From a checkpoint of a small transformer trained on Wikipedia: 97M tokens.
Each number is 50 + 12 x the weight over its row's rms, rounded and kept within 0 to 99. Layers, rows and columns count from 0. The size before them is the row's rms in percent of the matrix's.

# layer 4 MLP down (transposed), 512x128, rms 0.165, rows 178-205, columns 0-127
095:69 43 77 49 48 39 58 37 73 70 36 61 55 35 43 48 79 58 69 55 47 47 37 50 51 57 56 47 42 48 41 38 56 40 60 53 62 50 43 42 46 78 43 68 44 58 36 54 52 53 50 61 44 56 67 42 45 48 42 43 45 66 60 49 45 61 45 26 55 72 56 59 67 56 59 40 59 67 49 64 51 57 59 64 42 57 45 51 45 64 57 65 41 50 56 66 38 63 32 68 58 25 43 30 42 69 42 41 46 56 29 59 48 37 24 55 44 64 66 48 40 50 49 83 74 60 36 54
107:53 60 49 49 52 37 40 46 65 47 51 53 49 38 64 80 56 72 56 49 73 58 41 46 21 76 34 77 64 48 57 35 43 51 60 45 51 51 65 59 44 60 41 76 50 44 46 44 34 43 52 55 44 67 35 46 60 47 47 44 46 60 35 39 45 76 47 29 39 60 32 36 56 54 56 29 53 50 64 40 53 52 52 54 25 32 47 49 43 39 37 49 33 45 64 47 42 54 22 76 67 62 38 54 57 59 64 52 44 20 59 51 44 57 55 68 58 40 44 50 58 45 42 66 42 39 41 59
097:24 65 37 64 29 49 44 51 46 37 39 44 48 43 63 35 56 48 57 65 33 67 54 48 74 68 61 49 39 65 26 55 44 34 28 41 45 55 52 63 66 48 41 57 58 58 67 55 52 46 40 47 36 42 40 39 68 48 63 37 48 42 59 97 68 62 42 33 41 46 55 58 61 42 39 40 46 64 56 54 33 52 47 73 51 40 48 60 68 56 56 61 38 66 48 54 43 54 58 34 59 60 47 47 48 37 59 68 53 66 63 64 56 36 35 58 59 59 63 64 38 58 63 42 58 52 41 70
090:27 53 32 80 69 57 39 43 62 57 44 36 45 29 62 48 32 71 47 66 71 72 45 72 48 59 52 41 55 54 54 56 52 60 56 51 43 28 39 37 48 50 65 41 63 50 46 41 69 47 36 54 60 40 47 37 50 68 70 55 57 29 69 47 53 59 49 38 46 54 63 50 68 48 36 56 57 51 39 35 34 36 44 56 59 36 58 60 43 33 58 42 57 37 52 37 56 69 56 50 40 49 43 50 72 42 54 65 62 54 56 48 27 27 28 58 53 54 39 46 29 29 48 39 32 51 56 33
111:60 62 45 55 66 31 64 57 61 44 68 66 47 59 64 42 39 54 41 31 56 50 42 56 54 40 55 51 57 43 53 36 35 29 40 43 27 46 58 51 54 37 48 31 61 50 57 51 29 44 45 51 47 64 54 76 55 52 43 46 48 33 65 46 30 45 52 41 45 85 46 40 39 55 50 52 51 81 61 47 57 54 56 49 83 50 45 44 58 35 44 55 46 40 71 71 43 70 58 71 49 48 60 70 53 56 49 35 44 53 47 58 62 74 39 45 43 62 61 45 63 64 41 44 35 40 47 86
096:61 48 68 39 52 60 58 64 43 45 55 59 34 58 54 33 46 36 53 47 45 42 26 53 55 51 65 54 43 65 39 45 62 58 59 28 40 36 57 47 76 32 42 73 50 59 65 58 34 64 61 31 48 30 45 50 65 43 44 47 54 57 44 51 56 54 57 50 40 47 62 58 28 53 53 59 51 52 50 46 61 33 44 64 41 42 35 65 47 21 39 56 54 53 64 63 68 71 40 30 36 54 48 65 41 65 48 51 46 26 81 24 74 58 36 38 31 38 35 45 49 32 51 54 65 58 53 43
095:66 25 42 56 44 35 44 65 59 62 45 54 61 67 35 43 40 50 42 66 63 35 39 61 50 40 29 55 24 48 55 37 35 55 62 49 49 61 56 70 55 57 24 71 42 69 71 38 29 41 49 45 49 59 61 62 40 54 49 50 46 50 47 18 55 53 55 45 43 34 49 43 74 26 41 61 58 38 40 70 52 65 55 52 49 56 47 42 59 44 53 65 34 56 52 47 51 71 54 54 48 59 58 52 64 59 62 40 88 37 63 40 59 48 39 53 41 64 43 67 62 54 53 42 56 38 56 31
088:48 64 65 32 33 79 48 41 39 61 55 67 72 52 62 34 71 28 69 42 50 39 65 50 55 49 53 17 35 45 64 39 43 54 49 52 56 63 50 50 42 39 71 55 56 26 48 49 54 40 58 28 53 46 51 57 41 32 65 74 44 37 63 38 48 68 54 57 47 61 45 37 58 62 46 38 37 42 50 65 59 41 45 52 40 44 35 44 63 61 59 38 42 66 46 45 39 27 62 61 57 45 30 47 71 44 69 51 64 60 36 64 30 61 34 54 42 52 45 42 59 68 53 37 44 54 56 62
095:31 47 51 48 31 54 43 50 54 52 57 72 45 43 60 52 54 60 56 64 51 47 37 65 43 43 56 53 54 36 31 54 16 81 41 38 49 62 37 48 42 59 57 56 57 27 67 36 62 55 53 43 59 64 65 56 50 41 45 41 52 30 52 46 55 56 55 30 52 33 45 45 56 28 52 39 52 48 42 31 51 44 55 68 51 46 64 53 47 26 30 45 58 51 45 59 68 48 29 53 26 67 47 64 69 70 52 55 38 52 49 22 21 32 66 66 46 52 62 38 59 54 41 61 45 42 48 28
106:35 59 15 40 53 60 48 49 54 49 61 48 60 49 52 38 68 68 37 48 57 58 61 46 46 66 34 58 58 47 49 63 65 64 31 53 44 58 57 59 47 36 32 34 29 39 61 43 51 41 40 46 49 60 61 44 49 56 60 63 63 60 52 49 73 55 49 35 63 54 57 67 39 49 62 34 44 49 46 64 68 76 60 73 57 29 55 67 45 31 60 38 48 65 35 35 51 68 54 64 67 55 58 64 36 28 61 45 61 41 64 58 69 59 50 44 58 51 78 34 61 42 54 40 76 54 59 58
110:50 55 51 60 26 58 55 56 38 67 69 26 52 23 57 23 37 64 61 53 45 43 67 40 45 23 29 58 27 60 51 52 58 54 49 51 48 38 39 44 56 52 43 60 59 58 48 41 25 30 44 51 43 36 59 51 58 44 37 63 67 36 48 54 60 51 50 52 41 46 36 48 35 21 44 54 48 55 48 29 57 48 74 61 53 73 57 63 53 32 44 52 54 73 53 59 59 52 40 37 46 20 36 50 61 60 48 58 42 64 49 46 47 29 43 51 59 44 66 71 44 47 56 66 37 32 44 47
103:38 46 60 52 35 55 54 47 32 39 38 88 40 50 73 55 58 43 49 41 41 64 62 46 47 52 50 56 32 62 36 52 57 43 39 38 55 72 26 41 56 71 47 38 30 46 65 51 56 52 55 60 30 60 57 46 70 36 57 51 54 41 39 42 64 58 54 50 42 31 28 56 52 33 39 58 50 49 58 70 43 48 46 15 40 45 52 32 41 54 72 58 62 66 54 60 66 44 39 38 35 58 58 52 78 70 38 54 52 51 44 61 56 45 35 34 48 35 46 47 40 49 69 62 43 66 64 47
110:49 56 54 44 68 34 50 49 45 46 50 45 49 39 65 35 56 52 56 54 52 36 45 43 59 45 51 58 56 52 69 54 65 43 50 51 44 50 56 70 30 47 58 36 53 53 66 60 30 46 29 25 39 31 38 53 38 36 39 75 56 45 50 62 34 51 57 85 46 54 33 39 38 53 51 48 57 49 31 41 36 47 49 34 56 47 30 38 56 61 58 50 49 26 51 38 47 62 55 57 45 77 57 53 52 49 45 69 59 50 40 68 67 70 37 41 27 68 82 44 23 54 35 41 27 47 42 46
101:59 85 47 48 70 65 57 59 41 44 58 39 56 35 51 27 61 37 71 59 35 64 51 62 66 42 30 61 42 56 36 47 55 66 59 54 58 47 39 61 42 59 63 54 44 44 60 63 41 28 62 58 44 59 61 71 38 44 35 38 58 26 47 56 58 55 63 45 36 32 51 33 35 34 55 56 60 51 53 44 53 52 48 53 40 35 37 72 19 66 60 48 43 46 51 45 58 52 54 59 82 51 50 57 40 42 37 43 52 43 38 29 61 44 59 33 39 37 63 64 58 46 35 44 74 42 56 58
111:48 33 47 41 59 56 65 60 47 64 33 65 58 50 29 44 61 38 74 62 74 41 54 44 26 46 47 39 35 45 58 44 56 63 42 55 50 32 45 49 33 36 55 58 51 47 58 52 47 51 32 69 56 35 57 54 53 43 38 72 37 65 46 55 42 54 31 57 47 43 62 21 33 40 46 55 42 55 73 33 46 51 52 63 42 59 26 40 66 46 69 29 84 56 33 38 40 33 59 50 50 39 53 56 52 39 50 47 60 45 59 49 16 41 56 33 57 55 46 58 43 67 57 42 40 68 54 48
094:40 55 40 55 58 28 54 62 24 57 56 53 76 55 50 77 51 39 41 46 21 50 54 54 44 74 38 43 55 54 46 42 46 54 56 62 56 54 60 38 44 61 46 57 47 40 48 73 52 39 61 56 51 79 67 61 59 60 47 54 69 90 55 68 48 29 57 59 48 40 59 32 45 50 58 64 55 55 49 57 42 37 50 51 43 33 47 51 60 54 30 52 55 68 50 40 57 40 45 31 40 54 39 49 42 61 55 44 42 62 46 49 47 68 44 39 60 21 45 66 63 67 40 26 61 59 29 39
103:54 44 48 50 54 41 40 64 53 75 55 51 48 56 60 61 26 44 59 68 35 50 53 51 59 34 67 20 60 43 57 43 40 54 69 32 51 44 43 45 59 51 68 52 10 41 65 60 53 52 56 47 41 70 72 61 68 51 38 44 61 57 47 60 65 75 40 57 52 52 68 46 35 47 53 50 54 27 61 69 48 26 29 58 57 50 58 64 43 50 56 52 44 40 52 43 51 26 39 58 49 58 52 43 11 30 38 59 62 59 30 45 48 51 52 58 54 45 50 57 54 56 70 53 50 40 61 42
095:74 65 58 54 45 52 46 26 59 43 60 67 49 42 52 74 57 44 65 52 42 54 50 55 54 47 55 44 37 54 66 58 50 50 70 39 54 53 42 55 66 48 27 50 50 50 51 42 65 48 63 63 42 56 49 48 48 46 58 64 28 53 35 46 60 49 74 42 57 53 50 61 79 26 57 35 58 52 71 28 56 46 67 43 33 60 28 32 39 51 73 46 49 54 69 49 76 51 51 33 51 19 47 43 54 22 37 60 43 56 62 70 43 53 34 58 44 65 47 38 39 45 35 48 57 45 42 40
099:45 44 32 36 31 52 43 31 60 48 66 57 50 48 47 40 60 32 63 43 45 54 58 48 45 42 39 60 81 37 49 39 48 75 38 41 44 39 43 34 48 20 47 52 45 63 71 63 71 51 58 36 38 48 43 42 40 62 54 61 36 28 78 29 47 32 52 60 77 49 55 43 61 43 56 55 55 38 47 61 58 71 21 45 36 54 59 65 44 46 41 59 52 63 37 51 51 66 40 54 26 36 45 45 51 41 67 46 50 34 63 52 38 55 60 45 47 43 63 55 72 46 51 59 65 56 69 48
081:53 54 47 63 52 49 58 67 50 51 48 64 40 51 43 40 72 45 45 47 43 54 28 41 39 45 16 27 56 53 43 34 36 18 42 50 51 58 47 24 28 52 37 47 71 44 60 36 42 23 51 47 63 49 54 56 29 33 52 51 60 49 73 56 39 39 54 34 54 22 39 50 53 41 39 44 44 58 42 52 66 44 53 58 58 51 78 62 37 83 52 38 52 50 44 59 59 45 39 67 55 73 54 43 42 51 72 45 56 58 63 36 47 45 48 50 52 75 48 53 60 54 59 43 35 50 40 53
091:44 62 42 45 40 51 50 40 33 41 74 55 56 71 36 49 68 48 32 49 55 40 68 65 52 38 44 42 70 39 24 40 55 45 37 20 42 72 39 50 50 49 32 54 39 39 64 49 74 50 39 56 73 55 33 53 58 51 50 48 62 60 41 40 54 58 40 42 45 33 49 27 41 63 44 41 52 65 58 62 45 54 24 38 56 62 53 39 47 70 62 41 37 58 38 77 31 49 57 41 32 72 50 60 64 41 79 58 35 35 40 39 41 61 48 41 45 55 48 49 62 60 45 51 49 54 50 49
089:39 48 45 54 64 71 41 37 53 48 55 63 50 38 53 48 50 68 43 45 59 21 43 54 32 54 40 51 63 52 43 64 59 58 57 56 50 63 28 56 43 56 51 29 61 82 64 46 63 60 50 57 25 43 55 57 73 65 74 42 74 49 48 53 59 54 49 59 45 51 57 53 66 23 23 44 52 60 47 68 45 60 57 70 62 57 61 39 41 32 56 57 29 52 53 35 21 52 50 61 25 75 60 58 52 27 44 48 57 60 45 61 29 47 53 41 51 47 46 45 64 60 49 44 45 55 56 43
095:63 55 68 39 31 51 54 43 17 62 59 60 46 37 50 50 67 51 53 67 62 52 56 47 67 60 65 43 43 49 48 38 60 50 43 69 34 51 60 41 44 55 59 42 29 59 51 58 53 36 57 56 50 57 69 30 38 57 33 63 56 43 63 65 42 36 31 44 72 49 64 54 62 64 66 56 60 69 39 73 62 47 67 64 70 64 54 39 81 44 46 32 52 70 59 33 53 39 54 45 43 55 59 58 34 54 32 42 50 55 73 39 49 65 60 54 53 55 52 32 42 23 57 48 43 43 48 38
099:50 50 50 50 37 28 51 51 50 36 56 60 52 38 24 54 42 26 45 56 40 30 41 40 46 47 73 26 49 51 27 60 35 54 70 58 59 45 52 43 42 37 46 46 39 43 57 39 59 48 45 58 38 58 19 67 41 47 26 47 48 58 66 64 50 34 41 53 75 50 52 37 67 35 40 54 48 60 44 58 34 64 47 68 66 64 60 55 45 59 55 72 40 50 39 45 42 63 50 33 20 70 55 47 42 33 48 55 68 48 72 53 51 60 56 52 61 41 40 51 62 51 54 50 60 36 78 69
098:45 51 56 48 48 51 40 48 47 48 58 64 50 45 54 66 58 44 43 31 66 30 48 51 59 65 64 35 70 50 60 48 38 48 44 58 63 47 40 58 38 55 44 24 42 54 61 31 45 36 26 42 32 41 46 63 48 49 38 54 51 40 52 57 60 39 56 70 49 45 63 38 48 35 49 64 59 30 40 77 44 36 46 66 47 27 63 26 72 23 53 66 52 91 49 49 37 63 58 44 37 30 50 52 50 50 58 48 32 53 66 38 56 55 57 66 52 37 56 52 66 65 52 57 20 49 50 59
110:41 62 43 54 71 41 44 71 51 78 44 56 55 63 58 61 46 57 51 56 50 37 48 44 65 23 59 36 46 60 60 47 66 53 71 50 72 48 50 28 69 48 57 47 37 50 58 53 60 52 61 84 46 57 57 54 41 46 51 42 52 27 63 52 37 61 50 30 54 61 67 34 61 35 37 45 46 41 36 50 67 33 56 34 61 40 58 46 35 32 27 43 45 40 61 42 37 54 52 46 39 50 79 41 54 61 44 64 42 58 38 54 50 65 47 34 68 68 73 43 46 53 30 49 43 33 61 36
078:55 60 55 23 58 65 77 27 47 24 36 42 48 67 51 64 51 47 61 55 55 46 65 53 36 22 20 49 78 72 61 37 62 63 29 40 40 59 52 54 48 66 38 70 53 59 71 38 29 56 54 49 47 50 53 43 52 45 53 40 61 52 55 62 51 45 61 43 65 43 55 66 47 53 48 28 32 58 36 50 73 46 45 45 58 67 51 62 48 54 50 60 49 60 52 46 43 40 61 62 51 52 58 67 45 46 40 66 67 46 52 35 37 40 55 50 34 71 56 48 45 70 45 35 52 27 44 45
096:40 42 48 31 48 60 52 20 62 46 36 54 62 26 44 53 68 45 53 64 50 43 52 49 46 50 36 53 58 58 40 62 37 56 38 51 43 81 51 46 44 52 39 54 69 36 51 44 49 45 19 57 59 55 58 76 41 38 56 60 59 65 61 34 58 55 59 22 53 39 57 59 62 69 57 50 62 50 50 51 63 61 66 61 71 54 53 67 51 37 39 59 32 42 37 45 27 58 51 37 61 33 44 36 73 60 59 47 41 39 57 45 36 46 36 41 55 40 69 63 51 55 50 51 50 89 47 56
# layer 4 MLP up, 512x128, rms 0.185, rows 179-205, columns 0-127
108:77 31 49 35 30 60 46 54 34 32 63 47 47 65 52 49 43 63 44 42 36 38 50 53 57 55 47 49 30 50 42 57 53 48 48 47 39 57 41 58 68 58 59 39 57 62 37 29 47 60 63 60 45 40 52 50 47 54 28 61 59 53 75 41 64 50 56 40 46 65 33 35 27 36 65 54 56 43 60 60 60 36 34 61 56 51 44 43 52 55 33 65 36 65 30 65 69 00 58 53 49 47 69 51 38 60 57 35 58 53 53 53 51 57 43 48 36 58 60 52 65 33 60 54 35 69 59 63
100:63 57 36 37 65 59 48 53 49 53 70 61 62 54 31 50 68 45 37 41 73 57 49 44 52 37 35 56 48 59 34 58 48 59 67 59 57 54 82 49 51 65 52 41 55 51 48 47 53 34 59 39 30 32 41 40 45 74 29 58 60 31 40 47 51 39 45 55 58 62 60 41 59 45 61 58 35 00 31 45 46 64 81 43 52 50 53 54 29 71 38 62 59 57 57 49 56 57 66 47 29 47 43 61 58 66 45 44 28 48 43 44 38 53 38 68 48 52 49 58 56 44 59 46 54 52 42 48
095:58 41 43 34 66 48 45 51 26 61 43 52 54 55 54 48 47 48 26 27 47 52 66 41 58 53 49 65 50 60 45 49 42 50 41 75 72 48 51 50 55 51 76 58 49 43 67 66 56 52 55 53 41 40 59 56 45 55 56 39 36 40 40 55 42 23 72 53 47 30 50 53 50 60 47 63 12 60 47 41 23 47 92 54 53 46 47 57 40 53 38 66 40 57 47 78 61 57 55 48 58 51 41 43 58 65 46 50 51 38 55 51 65 60 52 32 78 22 41 63 55 59 48 59 61 41 53 44
104:59 55 11 47 58 82 60 54 28 52 44 70 39 36 50 57 44 57 33 69 46 79 58 57 51 45 58 49 54 61 43 47 44 44 40 55 51 65 42 52 48 58 56 59 47 53 32 59 56 33 62 45 41 41 53 51 24 56 51 56 38 57 47 50 61 61 56 56 57 60 52 48 37 25 53 55 61 59 75 55 57 27 48 48 40 34 50 46 55 69 58 51 49 57 61 44 50 66 37 61 13 41 46 41 59 38 69 28 47 64 60 73 46 47 43 49 36 35 44 39 61 67 56 57 47 48 27 35
087:63 41 70 49 60 53 41 62 38 59 44 64 44 42 78 39 49 60 39 45 61 39 44 54 81 47 59 60 46 50 46 57 49 41 79 54 57 47 45 37 56 48 41 53 47 60 23 59 49 59 41 53 57 52 41 39 58 54 44 62 43 41 54 61 85 59 24 54 48 74 39 56 37 51 41 67 55 37 64 60 47 42 46 71 73 54 42 55 33 60 53 55 63 42 50 76 41 59 53 54 63 13 28 52 55 52 32 63 59 64 60 57 35 42 50 63 53 36 38 58 54 43 50 38 52 40 63 36
094:47 46 26 45 66 46 39 52 63 47 56 50 64 38 55 57 55 41 44 61 43 59 39 46 74 25 30 63 56 63 38 45 41 55 58 42 42 58 53 51 61 54 49 42 40 62 61 55 34 41 56 51 24 45 37 62 44 49 50 33 61 54 68 32 66 60 52 38 72 57 43 56 65 46 57 52 41 49 47 57 74 46 49 55 50 56 45 58 41 47 63 53 62 31 55 16 26 60 67 46 46 51 46 31 48 55 52 52 47 21 40 41 67 60 30 35 16 73 63 53 50 42 54 62 54 33 36 33
092:62 48 47 59 55 50 40 49 41 64 43 55 38 55 57 29 45 52 57 49 70 81 34 54 61 50 20 53 44 43 42 45 51 59 33 37 39 55 47 52 80 48 34 26 58 56 55 49 52 44 46 55 51 44 54 61 46 63 16 56 48 40 35 82 37 47 41 50 57 60 53 50 42 55 44 55 67 52 44 50 51 66 62 72 51 57 38 66 37 49 50 45 34 42 23 51 40 31 49 66 28 41 47 32 56 46 30 39 36 53 56 49 60 56 78 55 63 51 55 48 47 35 67 63 63 64 73 47
097:63 46 46 68 51 45 62 49 37 43 55 70 37 76 52 56 56 54 46 64 48 53 24 53 60 79 45 59 10 67 56 46 49 54 56 47 40 49 48 72 58 37 35 36 70 50 46 39 53 54 46 49 51 67 39 48 49 57 57 62 41 44 48 58 48 54 44 42 57 46 63 45 53 52 25 41 45 33 45 49 60 35 35 60 47 47 62 72 67 58 45 63 50 57 33 15 30 47 47 46 40 35 55 45 50 48 54 35 46 65 55 48 62 31 55 52 41 70 48 59 42 58 62 59 42 37 25 19
107:35 54 46 54 69 40 68 38 42 44 65 64 51 48 49 33 59 58 51 44 46 73 28 61 46 49 49 56 45 54 47 38 57 50 80 54 58 42 31 52 55 77 27 55 51 56 39 63 62 60 59 58 48 57 33 61 64 30 22 55 17 46 45 59 45 58 52 52 37 53 50 40 34 52 48 44 50 47 83 45 50 38 73 52 41 42 57 34 60 58 43 55 72 30 42 60 19 51 47 68 46 55 54 39 49 35 46 64 40 41 67 56 54 55 44 51 30 74 50 50 71 63 50 55 54 53 51 46
113:51 50 48 60 45 52 63 53 34 67 57 44 39 54 72 50 58 68 65 56 47 70 55 67 62 61 57 60 09 66 42 45 56 58 50 27 55 31 56 61 70 56 30 46 68 55 47 50 40 47 42 61 60 63 46 47 80 59 62 53 43 35 37 57 55 37 39 44 38 44 50 55 36 53 51 55 67 36 45 62 60 66 43 81 48 51 51 40 48 53 51 58 56 44 28 57 56 42 08 30 38 39 59 38 28 42 41 58 55 49 54 58 57 37 66 57 60 49 46 57 45 60 45 43 34 58 50 42
097:41 47 57 53 59 72 71 46 60 73 70 19 34 44 47 39 46 53 44 38 65 68 48 56 67 65 53 64 30 37 60 53 38 66 70 42 32 46 57 49 64 51 52 48 43 30 50 51 32 42 54 47 89 45 73 45 49 50 32 46 34 48 54 50 43 30 38 39 51 65 47 54 32 56 47 44 55 37 45 39 63 61 43 72 39 79 53 52 23 47 36 52 54 53 56 44 51 41 55 52 58 54 32 48 32 48 51 46 40 40 53 45 41 34 61 67 40 46 43 44 60 69 61 54 33 59 59 46
119:56 62 57 56 62 15 41 45 58 34 29 56 67 57 37 55 44 40 48 40 53 57 68 62 60 53 31 56 53 55 59 58 47 66 37 62 56 20 45 51 59 58 51 35 48 39 42 52 57 57 34 76 38 44 36 60 61 27 70 24 31 52 33 54 46 53 68 58 60 53 73 41 41 57 69 79 49 43 58 53 48 45 53 56 30 47 45 48 38 48 46 46 58 39 50 48 51 46 50 43 42 26 41 64 43 53 47 47 49 56 62 38 50 35 40 20 55 45 61 38 30 46 63 46 76 64 45 52
105:52 54 42 52 42 38 54 45 56 46 48 45 39 55 46 54 11 49 49 50 68 50 49 54 34 72 64 57 46 56 51 76 38 31 46 40 54 33 58 47 51 61 52 53 35 59 45 57 53 30 47 57 55 45 53 27 54 48 63 53 37 43 71 50 46 31 56 46 34 32 44 65 44 38 51 31 75 51 65 53 42 41 52 31 58 47 83 44 45 47 42 43 67 83 47 49 46 56 67 42 29 59 40 44 56 60 49 67 50 51 64 47 56 74 42 70 55 37 37 33 31 29 33 44 58 67 43 54
109:48 60 43 38 29 40 67 45 47 19 42 50 60 70 72 47 48 32 37 47 54 50 39 41 42 66 42 68 33 57 53 57 42 49 57 65 64 36 38 58 56 36 47 55 48 42 53 53 44 61 58 41 52 44 60 49 52 48 41 49 49 56 53 37 36 64 61 64 44 44 46 69 54 30 39 68 89 67 43 47 64 46 29 51 68 55 32 63 65 51 47 58 32 48 54 74 33 59 39 55 44 40 57 39 29 57 75 67 42 35 63 54 56 36 38 42 42 46 45 62 38 54 33 46 61 80 50 47
093:58 28 17 34 44 46 65 73 53 43 38 43 51 49 59 41 54 48 51 42 50 52 59 27 42 43 44 50 47 57 23 57 66 49 45 29 56 46 46 52 59 52 44 69 57 51 49 58 45 52 57 68 19 76 42 37 50 49 60 60 72 83 51 50 62 50 55 53 36 46 65 59 56 37 53 47 67 68 45 27 64 44 50 52 41 60 53 50 54 63 54 40 38 67 43 64 55 30 40 38 60 50 58 80 56 26 45 58 51 54 42 65 55 56 56 19 49 47 53 63 42 62 64 49 44 35 46 45
107:81 54 42 50 39 42 54 44 37 66 43 56 31 56 50 55 61 59 43 35 58 62 80 51 51 38 63 49 39 37 45 47 52 48 43 50 47 53 34 42 41 54 56 30 60 47 71 46 42 45 44 74 70 49 33 40 32 65 49 55 36 50 52 39 49 37 64 47 41 30 29 64 50 65 38 52 57 71 28 83 39 51 36 56 66 39 56 48 21 60 52 56 61 61 49 46 52 38 43 42 52 39 53 47 41 44 62 60 45 36 49 56 48 33 46 73 63 37 74 53 41 46 36 60 60 64 26 42
089:47 68 69 48 49 31 41 60 37 34 12 45 39 65 55 52 44 37 68 45 39 39 40 49 57 59 36 81 45 43 40 56 50 65 59 50 50 36 35 72 68 46 44 41 59 41 48 58 53 61 39 46 50 43 42 58 62 58 44 49 52 40 66 57 63 38 41 64 43 56 59 44 35 42 44 57 57 70 36 62 29 34 40 63 42 47 30 54 44 59 38 67 44 55 55 62 36 48 72 44 50 50 26 41 46 47 63 49 37 52 38 53 42 59 34 39 45 46 68 51 56 70 78 66 45 31 24 50
100:79 52 55 41 57 53 61 53 74 59 50 38 57 88 46 37 44 63 45 44 58 63 58 38 66 61 46 59 54 56 49 62 58 41 54 63 22 54 59 59 54 43 30 37 50 45 55 48 47 39 42 49 53 49 41 65 68 41 47 47 50 47 58 60 35 40 65 48 33 65 46 51 42 68 64 39 33 58 55 46 53 62 48 58 70 68 64 54 64 59 24 38 46 34 62 62 37 52 35 54 16 54 53 35 53 46 46 31 51 53 31 57 60 69 37 57 47 58 48 57 19 69 41 53 51 48 40 33
089:47 49 40 53 39 31 60 55 49 39 59 40 40 54 57 50 49 33 52 54 40 35 54 43 55 49 43 38 62 55 41 74 56 43 44 62 56 57 66 45 55 73 47 46 35 66 60 71 39 31 42 72 36 54 30 57 46 71 52 55 43 37 37 41 43 53 50 66 55 64 56 39 29 52 67 65 69 56 53 45 49 48 63 41 58 57 16 63 78 39 38 26 49 44 54 75 76 35 36 57 63 49 60 60 54 54 31 57 28 44 57 48 55 49 67 38 41 53 41 25 52 60 44 53 68 64 45 54
094:76 54 46 65 41 47 68 54 55 43 35 48 45 55 62 41 76 38 56 53 48 37 61 48 56 56 64 41 61 25 36 55 42 37 62 48 48 66 50 55 71 48 62 71 66 44 35 48 44 71 53 37 20 48 45 69 74 47 64 46 37 40 52 64 53 49 63 61 46 70 53 42 34 49 43 54 24 52 65 51 30 46 71 59 47 46 62 42 54 61 61 65 41 53 60 58 68 54 46 59 43 44 50 42 53 70 40 55 52 63 46 44 36 31 37 55 49 65 39 76 67 48 40 63 30 51 43 75
091:48 45 53 63 44 41 34 40 62 49 55 53 51 48 30 51 39 39 88 65 44 67 42 59 63 45 69 52 41 46 42 60 47 40 29 22 47 61 79 57 51 34 62 73 23 46 41 63 47 44 65 52 49 52 57 57 62 33 46 43 33 60 43 32 34 52 26 44 33 75 59 50 31 80 50 51 33 55 33 51 56 56 49 56 42 58 40 36 57 39 46 33 48 51 51 42 33 50 69 63 59 53 56 47 69 52 46 54 42 44 62 52 49 63 58 46 58 78 35 46 59 52 42 54 53 49 39 43
098:42 63 25 59 51 29 65 61 50 54 48 54 43 42 51 51 31 41 50 30 37 57 50 67 65 77 34 60 42 50 74 51 63 60 73 60 44 62 49 38 40 54 48 64 45 39 75 32 56 50 54 38 36 55 61 64 58 36 42 52 43 61 52 51 71 53 46 71 62 53 57 55 45 38 52 49 67 29 58 24 62 66 46 63 72 45 60 68 36 49 45 53 62 67 49 53 34 45 31 45 30 40 36 36 53 72 53 56 53 41 63 63 48 50 27 41 60 31 54 51 52 50 28 52 41 62 52 63
100:60 31 62 64 45 46 36 57 60 64 51 66 70 62 59 31 73 58 34 41 57 56 26 34 39 59 48 73 21 54 51 45 57 45 40 61 31 50 60 33 39 71 46 55 68 34 63 47 40 63 35 35 50 74 45 39 40 23 61 56 61 47 60 67 51 55 38 61 47 43 37 70 47 44 52 66 42 28 64 48 39 61 75 56 24 52 52 57 60 44 23 48 47 56 62 49 52 48 25 58 54 55 66 59 43 49 53 57 63 46 63 48 50 58 51 53 42 45 52 41 59 40 54 33 50 55 55 55
097:43 39 51 32 58 47 60 61 40 67 28 61 18 29 71 47 58 49 28 77 45 57 69 48 59 63 55 65 42 56 40 71 42 32 57 64 50 42 49 47 37 38 29 29 47 57 44 46 59 59 54 54 48 63 73 43 72 32 56 46 55 48 58 39 65 45 45 30 52 62 39 62 42 58 51 68 60 37 71 47 68 54 41 41 43 45 50 39 48 31 43 52 34 53 55 38 39 64 51 58 25 54 29 58 57 43 55 52 62 56 44 65 47 48 54 46 27 33 53 52 34 41 43 32 56 46 69 48
103:24 30 51 64 45 55 57 54 65 73 38 21 65 46 46 60 49 64 44 72 70 71 35 59 41 59 59 65 44 36 47 21 37 63 42 52 57 46 51 54 64 75 52 59 47 42 56 41 47 55 49 63 43 49 53 50 36 53 22 53 54 56 55 22 35 52 60 56 54 38 47 33 52 51 40 47 47 05 58 56 42 57 53 49 64 30 44 45 61 33 42 44 51 64 49 47 53 51 44 59 56 43 52 38 62 64 42 65 55 43 56 46 45 64 57 54 40 53 42 44 50 71 25 38 43 40 62 64
085:55 52 29 59 51 40 43 53 59 38 18 61 44 46 60 38 48 58 31 47 31 36 53 37 28 40 42 45 39 48 37 54 79 40 53 22 44 54 49 41 72 28 34 67 62 49 54 50 44 40 30 31 47 59 50 67 51 42 53 38 52 35 64 59 37 30 46 51 43 58 42 48 44 58 71 34 38 44 32 56 41 51 32 68 61 58 57 53 37 71 65 30 23 50 57 35 57 51 62 46 49 57 40 56 50 41 64 51 58 61 52 51 39 62 39 44 46 62 25 54 40 67 40 56 37 62 51 39
101:44 44 63 24 49 45 35 47 38 69 34 35 68 52 42 54 37 28 48 49 49 59 44 47 74 38 48 62 32 59 47 45 68 33 57 47 34 47 38 40 54 61 52 58 66 40 60 43 59 56 68 58 51 48 62 53 52 58 57 55 51 58 46 61 51 68 60 56 39 53 31 50 60 38 50 59 57 61 49 55 63 37 35 64 57 53 11 37 54 70 35 50 62 51 36 50 55 42 59 58 27 48 48 40 57 59 72 26 49 45 52 44 82 15 45 41 41 56 49 63 58 61 56 62 59 31 68 49